{
  "num_hidden_layers": 18,
  "hidden_size": 160,
  "num_attention_heads": 5,
  "num_key_value_heads": 5,
  "head_dim": 32,
  "intermediate_size": 640,
  "vocab_size": 2048,
  "hidden_act": "gelu",
  "norm": "layernorm",
  "norm_place": "pre",
  "norm_eps": 1e-05,
  "positions": "learned",
  "qk_norm": false,
  "attn_scale": 0.177,
  "bias": "qkv",
  "tie_word_embeddings": true,
  "parallel_block": false,
  "init": "normal",
  "init_std_qkv": 0.0465,
  "init_std_o": 0.0577,
  "init_std_up": 0.0665,
  "init_std_down": 0.0665,
  "optimizer": "soap_variant",
  "learning_rate": 0.00625,
  "weight_decay": 0.0,
  "lr_head": 0.00465,
  "max_grad_norm": 2.0,
  "warmup_steps": 200,
  "schedule": "wsd",
  "decay_fraction": 1.0,
  "decay_shape": "linear",
  "final_lr_fraction": 0.0,
  "batch_tokens": [16384, 32768, 65536],
  "max_seq_len": 1024,
  "doc_mask": true,
  "train_tokens": 155600000,
  "max_steps": 4590,
  "dataset": "wikipedia_en"
}
Each number is 128 + 32 x the weight over its row's rms, rounded and kept within 0 to 255. Layers, rows and columns count from 0. Numbers have three digits each. The size before them is the row's rms in percent of the matrix's.

# layer 10 MLP down, 160x640, rms 0.0665, rows 123-159, columns 480-559
106:094135148128118137128103151184118124124125094039102175140111077137145140149083110111148149097151165117176163131149154161148219186153164122103167145091141146171155178120147151141174098164170174165085216125170128108169092087042138158108087137
102:084125151125147138133132142057133157106134099156136111130141113158117167098127095161129105102086163074182181126130172189132157187092152142151145169106170125121087122088107111112108195234143139120136122112060145183161180126127137082081116105
092:114120144106164054148121119116173123084125103113074193059160105163151123081123079111070109089112131124093125090135071123134135127126095153183080111163140115192108105151184089137086087157180114097073148149089111133139170098181182116153086138
101:144120104107103108190127130146179145115114161104130167067134133142115086111140137162099124138165095086152087127073109171138094080093117110077131136130152181128170147136122074084149143159094121109078202173093144108068157116115128137136082134
100:141104169106140113091093136103103155106159151098138141177159123161115105165153079130114146171116117157153153163097127151076067118150158149159097144147139132113159153068164140140120085099117101083132131092101133118135137110114061084073138131
102:165200147189124111121134083155189100091121130157122110122140150145094107158107151170089112104149147152123068188098128142174111112153053117162111150126047134153134113094185083126121129095134104093130093102200114082134024161182107126138124152
096:190154113120126121130162116158120102109122109147111143048176145127123099147137055078103131146152154139173055104149174130057085156197131171052114163141125143117079124141097124155131060099105129166152144125089118197157099148145105044113154144
100:124103139129126129120123093130124135085056133123079145117180153167126149130058095135157160184121113133117182120103182151149172161099135172120106164144076117154105084149152105171122093099190095132110157150153063150087190162142170190149187153
099:154069151122067141163108129108122165089151187095121166114105180136059143178142132094113148151096129170137129134161113101125137156145125079081178166120154149105149137164113159126097098148159161133108117161184140147140088110199093120130143090
099:111157083122117173107171154118154131161113125141130090136141140154132177055130188103123140109124138151196120116122144113142082171163129118160178146119151106099131131141085101158145105093182129107119123125134094158095145096177130137086120160
101:126104113093154100122153117126154123177133130106127103126154207129137117109104150113163134136162090132140176126200166138077107134137156114144161111130130163137154168121144113061135125023114100084110082078113101208095135125123178126169089176
102:095153052134143145087191162186164109151114084136089157102112101108169121106126149174177162134161150036091149131111155151146205097138107111071104166129118076106126156168142135173122074120100113134123145197133136132135088094173100127132145112
099:126131136118147097133096075122089148103145075087103199107087150137125164169128132166124096123129104084112091203147093111132128125112126068186164074099137113119158126084139158102146155152186168136091099108162091154062141185154102077141115132
098:115130090152093138074188158102133132134157084116081155073123127093154134116137188132130143124177122143113109143122183142129139073114103122133166103074122105124127155140136138138144113075156149161193121027108072171094122133105158191149109065
097:066169122124158113154165173129165119159131148119136197108101116126102176084199197166149145166145132159123140112105116149108075104101104092127124124169198186128165089092098099156155088112200161155099156101145121082089125144164145106120133098
100:140138163093128133163085136099076096094100121115173143128096125115127121135096114195094094117198111099191132150118116072153090098117171138151125075124146167163098119114087134115157168076099132077178136076085086132116104167161142145106156168
099:155103109139116128111114088103142118154182106117087126124054085102134166137093137106073176156072107159150140136125149092152088088105172100180087142147192144119091129133134165106073099175092129127164149070136139110138077132178126147186130114
098:082104149092151122174179149129094070134190090118097115096137108124147150178141087123142093167167129183077110143162146120149177136135102166100122171124148101132123122131116119112141146120151041102141075174111140150115129107125129027101147046
098:083104140153164126164168130211163147150182127153140177149135079148125116148109132130112158194168198163125101144074116155171151147121135100140137138137130146153106099073134122139142148064154174111161076169159180089135125098129081131109094131
100:129110152061147098174186106150164173142109150092100084180116186104098114150092133123200124159032217133087135215076175137062163149163126127119134155124057093140182128110084138107144132149159113130146102161089122126107162104178127153101113101
094:196171130127141209171159111154133137160101094106190163121130125128125117197133171122070130090129107137180106099113079114123105129184130171065149083127102172109122185101104108133146168123134162084101107121122099136113129138145126109106165080
101:153131170170117158158135166160148186109164142121128158102101176085147085128138126111142113100130085116158072104144116153089112059091186152125120134161035129192131119185158124129132105063145136124123103130183129142034151190109102085106152130
098:136187111132103103085144124177070172154163101196134108117139096144085103155129094144125121129114131072123134055112092125066091145083105139084167153138130138132120173104162109166156082110104130128134058196142139146159128108165131161115167106
101:096123138119117137125140094127137144186137118122141114107114148112111135114164133121117074089143163166088160058060175162183151103178122120096107059119130153120120091091173098078134089149117128160161155140114126111100110124106146142095120093
104:102098141183188123154109166095087121023143092193105169177116135191142121150145116143144134145132188106131138146105129076188127139143122160101149129040141096103119082183110151178136106116142181177144125100067119072160118110135077170175197181
100:178100101079064155174168116109138109159145156170128121116125137084113082134140089156117175201106193090162130178107134138120089174151118141075139133124162057146164120055035105114130104140152067075176139113068138165132143134082085163097096066
096:177080105158123153097116101117105078107074176150089128122121096162137166122131160139128108228174097125141107105157108120116165151139126135162131083143185131107205130163078102078159089146082123105154122131095114229148172115149146101162113139
105:151181154152120119105152121109142191185113120139108115081171060125161130137098105156101092119153167066103119165159125164135145089097187149173144172090074086138156143104112131116151127153179119163145073127123095159124128083148105059237140147
100:179080112090128157132172141133089188153112098117175147205103205101108132156160158138126128126072099130124164160117110096073132174134138143147112123071088202135143118072161085118145148090085130160105123142095089183161128115183084121076119053
103:182136138084116120074132115043070099129115113163099146113118089148153148109144109161134140137101129141117165142152065083209183073197173156134133131217128082153144157108079096105153118193137189150153148120170107166148151142156179130109123101
099:134145146087156128109124138082150111167128095106129073163144125202137147057127108145088140103117145171141117168158106167121098131140120107165107207185134131146173125110102091058144120130150100153105093177175094129117173038184086136094107116
100:110130127089096129130138146119181148129123119138092168177103162090117136182101127160129146152180164191190087069114182160092092112098125084121151129158126169097097128149090092114112164188166121161103176083151162127110103190125155110093099090
104:170128089085201141132135154148151120153126171135150145124106131110117081059075147128146085117123164116111094180152081195110153203091133125117134105162121150226097131077118110154098119120122161093133103151131128200127111112193142143114094125
100:130168173133115117102132119141162135120087156072134119151012170178173149061132151141105121083121144087121154104127112177108095111125145074042123151140088111178114187155114111150127121060133132117033133108069137138108200159120140164056077112
095:145091146131131113150125092070163106058141152125093143155155103144072115124085154109096141094100148126124100205071152148131119073122166177120127139120092087124064066168101099172113180088159136137110142090121156129164100168143128107095091157
097:098179139152110173065139175115097121155066143180132073147115106170090105132131134128113157150109154136076098140080155116101112114176144121093126160164135136135110114151099102079103108149104116194105051116131165124136053143102185103113101196
101:159150147204151090139124125134099132118151071116097083151078124088121100109198123122094131153112108114136136150084083117135166133112109105146107169184123109106116131131135116127115180123137108142156110109154059195093073175210136111121085105